From a checkpoint of a small transformer trained on Wikipedia.
Size: 9 layers, width 128, 4 heads of 32 (1 for keys and values), vocabulary 8192, 3.57M parameters.
Architecture: LayerNorm before each block, rotary positions, no biases in attention or MLP, untied embeddings, normalized queries and keys, capped logits.
Training: a variant of Adam for these matrices, 130M tokens.
Each number is 200 + 30 x the weight over its row's rms, rounded and kept within 0 to 999. Layers, rows and columns count from 0. The size before them is the row's rms in percent of the matrix's.

# up: layer 2 MLP up, 320x128, rms 0.0926, rows 105-113, columns 0-127
# down: layer 2 MLP down (transposed), 320x128, rms 0.0912, rows 105-112, columns 0-127
# gate: layer 2 MLP gate, 320x128, rms 0.102, rows 106-113, columns 0-127
up105,099,170,153,195,185,153,157,196,201,199,175,164,208,232,202,225,195,184,202,158,205,189,220,165,201,222,234,244,205,228,214,204,240,173,201,206,199,209,130,185,209,218,190,204,224,238,220,209,139,164,213,245,209,255,208,195,183,201,253,144,179,197,263,227,176,150,153,139,157,179,250,177,190,190,204,158,243,178,222,215,109,187,216,211,155,214,224,192,197,212,174,213,170,195,150,241,205,231,240,164,217,239,190,178,221,233,246,238,168,259,156,193,189,158,190,199,202,247,198,214,209,212,183,192,177,199,245,218,219
down105,100,250,196,170,183,222,202,181,224,209,253,223,237,246,164,200,234,208,213,200,190,209,176,191,192,208,177,212,222,187,189,214,124,222,221,200,194,209,103,221,184,193,158,182,227,240,261,248,148,193,251,211,214,182,195,208,186,204,204,170,165,169,142,177,217,279,191,180,202,207,213,146,184,220,228,179,172,181,174,159,162,238,223,194,201,218,228,189,191,186,214,223,133,181,179,173,238,251,193,207,225,203,157,197,161,272,157,191,207,233,197,184,207,195,263,205,212,239,162,236,206,171,185,234,229,171,175,209,180
gate106,106,258,233,199,178,183,175,102,209,194,201,217,223,210,196,221,186,179,242,212,261,187,218,152,203,217,181,159,172,217,185,176,223,195,176,204,172,240,216,177,185,151,181,181,171,257,184,210,222,204,166,197,222,184,225,175,173,229,216,162,228,234,188,185,217,191,190,188,186,156,180,222,209,186,188,249,205,183,187,232,163,203,218,225,200,191,280,150,171,240,188,141,205,179,206,218,162,210,189,239,222,227,267,244,181,191,149,172,227,215,222,233,189,213,212,221,210,126,152,238,238,228,189,180,221,236,164,163,254
up106,104,185,210,243,199,233,155,200,212,184,169,182,231,223,197,173,221,203,197,222,208,197,230,201,204,196,226,266,188,206,195,248,163,185,248,261,146,146,169,223,166,179,265,222,203,182,180,182,213,219,207,144,225,252,226,155,169,237,205,181,218,189,149,213,188,212,130,159,185,197,153,184,158,156,201,216,227,272,245,233,207,207,192,154,199,204,208,192,157,194,220,159,243,189,216,211,212,181,180,175,219,256,180,170,236,202,222,199,165,225,197,200,216,196,230,211,192,247,221,120,151,186,177,170,177,194,238,224,188
down106,104,210,188,169,170,212,246,226,179,246,237,164,189,231,211,233,191,208,212,220,198,176,214,195,205,172,220,234,216,151,192,176,226,248,209,139,174,184,206,204,161,189,208,213,196,162,133,187,230,219,176,166,187,205,230,229,186,266,241,238,190,235,172,237,169,261,208,192,219,216,178,196,208,185,242,188,229,138,192,169,190,195,215,180,153,198,162,215,218,226,211,194,170,222,285,186,171,189,249,196,178,208,270,213,221,227,191,217,191,191,119,181,171,175,187,239,206,187,127,182,183,178,265,182,199,241,177,164,205
gate107,102,195,197,142,221,194,188,184,205,190,203,222,234,186,176,195,158,226,175,211,204,161,225,122,175,202,176,186,160,204,180,222,197,166,172,205,204,204,181,197,172,220,175,186,204,215,174,222,206,202,221,178,156,155,187,169,164,165,100,163,194,182,225,231,204,177,209,225,199,190,224,192,266,147,184,163,188,234,253,200,160,178,202,197,160,197,215,241,225,171,261,246,215,207,203,181,195,225,211,212,180,164,312,194,152,204,226,159,222,235,194,171,204,184,229,208,240,166,227,197,234,161,227,226,207,270,188,210,223
up107,141,223,218,254,158,198,167,210,191,204,173,211,148,242,237,198,224,145,189,195,233,210,170,265,216,195,240,196,243,164,245,207,217,249,173,217,203,165,186,230,252,193,222,213,192,155,218,215,203,226,167,210,233,217,162,216,233,245,249,225,192,188,173,184,176,198,164,153,172,203,213,229,151,236,217,252,239,154,152,169,237,214,192,165,222,231,240,181,151,182,137,202,206,208,211,198,222,238,179,170,227,235,146,225,212,183,174,217,187,204,171,238,178,236,160,193,183,234,154,195,184,243,228,193,214,166,246,205,168
down107,116,195,181,157,217,183,200,173,224,198,204,230,198,221,161,199,164,222,197,194,187,95,195,148,215,272,190,182,196,218,197,212,185,132,203,223,182,198,202,187,190,207,189,195,223,202,188,209,164,204,221,180,175,175,209,193,171,168,136,148,190,181,251,216,214,171,195,236,207,188,187,190,223,167,144,191,195,265,231,214,188,211,185,204,186,171,235,216,233,201,249,257,194,206,204,200,197,193,228,225,204,148,270,169,141,203,210,174,237,216,253,146,199,224,237,205,219,154,214,225,209,161,206,225,212,296,177,200,240
gate108,095,192,168,230,212,178,192,98,212,128,138,227,197,212,198,200,239,189,141,170,166,169,210,258,178,215,195,199,185,226,218,183,226,231,235,203,207,196,234,270,215,168,213,201,206,235,207,186,172,202,182,186,222,153,197,234,155,157,227,196,231,185,223,121,200,172,165,174,200,192,238,135,181,181,195,235,222,214,163,215,189,207,209,170,218,248,284,184,195,206,193,165,170,197,253,184,191,175,187,204,200,181,221,238,213,210,204,189,215,172,186,226,153,243,201,172,245,214,203,197,215,190,235,211,192,229,258,176,180
up108,097,242,178,210,255,202,185,191,185,226,207,152,205,185,186,225,228,163,197,185,190,195,206,155,180,228,165,202,263,190,214,153,200,160,185,221,226,183,163,189,274,178,216,168,143,134,193,199,187,184,280,174,253,238,170,153,255,242,163,195,198,178,196,206,163,181,234,210,215,161,198,243,195,235,202,202,206,137,202,217,216,141,187,257,186,231,182,196,203,178,238,239,235,185,175,178,224,211,243,191,202,233,204,193,200,191,177,231,183,235,193,187,202,171,158,231,220,237,203,199,177,246,212,210,258,201,182,219,133
down108,094,207,241,230,216,173,206,179,233,220,188,217,161,243,183,200,197,208,189,175,201,127,216,195,200,202,188,228,244,167,192,147,195,204,215,241,186,193,161,199,157,189,244,235,153,204,173,200,223,205,184,167,190,293,168,195,240,172,153,198,203,193,170,187,167,232,146,217,186,140,203,197,190,208,237,171,169,186,196,199,193,178,199,206,204,273,197,189,195,219,192,229,211,199,239,186,197,244,219,211,162,230,269,213,140,185,165,204,247,152,186,227,218,229,173,203,205,210,181,213,168,184,253,172,225,223,305,169,173
gate109,095,188,208,212,230,183,199,159,166,145,178,187,181,181,205,226,202,189,196,211,246,169,222,168,143,217,221,251,199,200,186,202,181,173,215,232,114,188,217,175,193,154,218,204,160,211,192,185,284,193,211,174,215,258,177,193,243,199,188,230,224,220,186,216,183,147,125,221,145,187,208,176,180,217,196,225,204,164,153,189,173,236,167,247,181,242,251,159,174,212,160,145,177,239,237,226,227,185,184,240,268,198,217,185,198,187,241,177,224,170,187,196,221,218,165,198,242,229,197,168,205,189,205,223,230,232,235,216,234
up109,096,145,175,199,162,169,206,171,217,191,202,111,242,184,214,209,221,168,204,112,230,193,169,153,252,189,180,213,219,181,182,205,262,244,238,207,213,235,178,220,244,227,191,237,185,226,211,191,196,225,132,166,152,201,185,231,214,229,211,239,186,165,191,249,182,214,282,231,193,196,231,169,229,191,158,236,196,244,214,245,195,207,222,227,171,224,179,159,189,199,189,190,185,166,204,219,158,241,228,173,214,220,173,220,235,144,214,141,230,207,181,195,207,196,153,203,226,215,197,197,189,180,226,171,226,184,191,204,167
down109,100,224,212,178,230,208,210,217,151,206,173,183,189,225,274,192,163,191,191,121,229,211,199,257,272,226,216,210,208,209,196,204,251,248,225,204,188,231,184,174,201,191,206,195,195,236,206,218,206,147,179,224,252,170,192,220,177,158,186,195,167,200,144,216,210,183,200,223,216,156,170,200,227,168,174,185,245,235,149,217,171,145,204,241,220,224,149,208,153,208,177,201,185,236,164,198,214,188,158,185,182,219,237,160,245,180,155,173,200,161,205,207,213,137,198,178,206,191,232,262,214,202,209,165,236,213,260,254,169
gate110,095,176,217,191,232,187,192,124,161,184,195,191,188,205,216,190,184,192,254,163,204,161,203,219,217,208,233,205,183,176,239,161,237,213,229,228,153,244,224,177,135,193,191,202,177,254,157,200,205,192,174,199,192,211,208,203,168,236,161,181,264,233,236,166,239,195,206,177,159,165,160,196,170,162,182,219,203,153,202,178,242,236,199,173,212,228,209,246,176,263,221,155,234,204,248,207,154,205,166,218,250,246,227,181,201,189,182,198,225,171,253,240,150,227,181,211,177,155,144,199,214,203,251,200,231,220,200,199,254
up110,094,196,178,235,144,230,211,206,196,193,162,152,186,167,261,204,203,222,161,268,232,163,169,208,189,190,218,145,181,192,190,225,231,248,206,217,234,153,193,170,205,246,206,235,191,195,224,193,188,219,162,180,267,189,240,226,200,219,239,221,184,212,174,236,217,180,146,194,174,234,259,192,144,184,239,214,137,204,223,218,217,194,202,248,205,183,208,241,109,214,195,175,161,235,166,204,159,164,242,227,181,187,202,146,213,163,199,200,188,190,148,197,239,188,218,223,180,188,219,229,174,163,177,167,232,214,188,196,209
down110,094,238,146,206,205,204,203,161,188,175,259,109,209,203,197,196,180,226,215,188,231,178,183,189,224,120,220,170,246,180,203,193,240,240,191,197,226,158,211,170,216,168,167,173,182,159,175,188,194,205,199,246,209,185,253,211,208,195,232,187,139,202,170,181,196,218,273,143,258,148,207,239,145,246,166,172,204,196,184,233,166,212,246,219,216,190,175,238,190,170,205,216,194,174,203,261,205,227,197,204,192,165,254,238,253,179,219,168,208,228,236,198,189,199,202,250,210,187,204,211,213,149,174,201,213,220,218,181,204
gate111,101,216,151,181,224,190,180,242,189,140,174,242,182,197,193,182,208,201,254,204,166,155,198,201,156,235,241,192,197,152,211,161,170,198,246,270,213,203,192,162,196,236,200,208,236,206,176,239,186,208,210,162,151,172,166,185,202,123,170,216,199,168,170,268,150,182,202,183,210,189,208,235,187,187,201,210,173,200,204,211,248,216,213,242,242,207,206,209,260,197,204,120,233,224,194,193,255,237,191,174,194,204,228,156,149,198,206,177,234,201,170,239,194,223,153,203,209,137,204,238,176,201,206,200,265,233,201,205,204
up111,105,167,228,199,179,242,236,183,178,233,216,256,167,191,182,197,211,180,227,192,141,170,169,212,264,232,226,195,212,182,150,182,154,228,239,212,200,165,234,190,178,251,167,195,174,209,249,173,213,200,177,224,207,185,222,227,202,185,197,217,216,197,155,206,217,170,212,186,214,148,207,188,155,164,173,209,228,202,205,229,176,209,225,223,227,199,240,172,215,199,187,181,227,128,217,197,204,209,237,233,157,137,201,144,172,155,123,212,170,184,198,203,200,245,223,137,236,165,181,228,245,242,238,279,196,223,198,222,200
down111,104,204,195,182,199,201,201,200,133,195,191,214,235,214,244,191,156,160,187,187,206,189,195,226,207,160,249,226,211,234,185,161,194,167,233,191,245,251,246,184,195,222,170,220,223,184,169,218,145,206,159,202,193,202,199,205,222,243,143,174,218,229,177,220,198,220,230,223,233,210,176,187,251,163,147,163,158,249,195,211,224,201,179,195,199,208,223,172,210,250,167,188,216,161,188,250,196,221,282,200,151,174,132,155,181,177,151,222,232,229,253,214,244,214,273,146,211,166,219,171,180,172,212,179,195,199,203,201,180
gate112,098,222,223,165,175,174,207,217,193,188,209,193,254,233,175,201,209,234,171,236,239,194,227,247,189,192,201,158,234,177,209,186,194,202,195,160,222,154,217,135,197,205,199,215,209,196,230,283,129,187,171,191,203,119,205,200,220,184,232,202,219,206,186,249,164,175,148,220,217,186,227,235,234,135,228,179,191,235,187,232,229,233,191,156,180,232,189,218,189,237,139,176,185,201,208,216,166,243,199,190,195,177,212,160,258,250,246,225,212,258,188,204,171,190,164,269,197,157,200,182,186,232,157,168,201,201,207,198,227
up112,103,213,256,237,144,188,160,228,211,181,177,237,217,226,202,207,205,174,224,204,223,206,224,156,193,187,229,237,149,216,201,206,234,189,159,193,183,228,155,222,164,210,211,216,225,195,247,231,210,197,207,193,207,223,204,145,193,190,254,219,139,185,171,225,156,200,163,205,197,177,222,143,228,187,203,190,156,197,225,218,171,229,155,175,178,152,194,218,196,178,223,258,236,173,162,180,218,287,184,181,150,249,168,181,208,241,235,254,161,205,185,188,246,255,196,166,174,222,179,193,256,213,240,170,243,180,199,220,175
down112,103,203,255,215,154,187,216,222,194,217,205,191,201,186,214,207,208,243,196,212,180,191,215,188,204,121,165,252,180,209,202,212,193,191,231,235,215,230,169,187,192,180,225,187,192,145,256,186,187,218,220,219,186,202,177,220,235,186,195,221,187,176,165,266,194,210,212,255,177,213,243,202,161,246,195,173,160,188,243,231,169,198,216,244,217,125,211,211,157,159,174,235,225,195,176,119,143,225,231,215,167,188,183,214,141,208,208,162,121,200,168,213,215,212,279,209,150,216,192,216,178,168,215,154,209,190,186,220,217
gate113,098,199,184,204,197,205,202,155,181,253,192,253,115,191,194,172,174,184,245,169,181,170,208,194,229,176,227,203,223,205,191,231,231,189,152,205,214,113,219,220,199,201,195,167,136,154,182,200,235,224,239,201,224,201,219,212,165,196,156,225,227,187,191,249,243,233,212,185,225,196,187,164,180,153,170,240,222,240,239,188,191,236,202,165,222,198,215,252,198,151,169,259,185,264,226,202,223,203,214,221,234,166,205,149,205,197,188,169,212,167,187,191,151,140,195,167,232,223,184,200,133,171,237,175,185,221,197,230,188
up113,101,143,191,139,177,230,174,203,161,182,225,172,226,224,160,144,196,204,195,206,167,189,199,157,226,166,211,245,224,199,184,201,208,216,165,202,220,229,189,187,256,134,162,204,163,229,236,197,220,204,193,184,173,224,228,255,193,228,169,193,148,148,227,243,234,195,184,207,167,170,182,137,195,212,254,205,214,179,222,202,197,211,215,140,223,177,213,178,226,202,119,235,200,186,185,220,181,294,209,201,247,165,227,158,224,249,153,189,203,188,240,177,158,185,220,236,204,223,196,205,217,230,186,217,189,221,174,222,214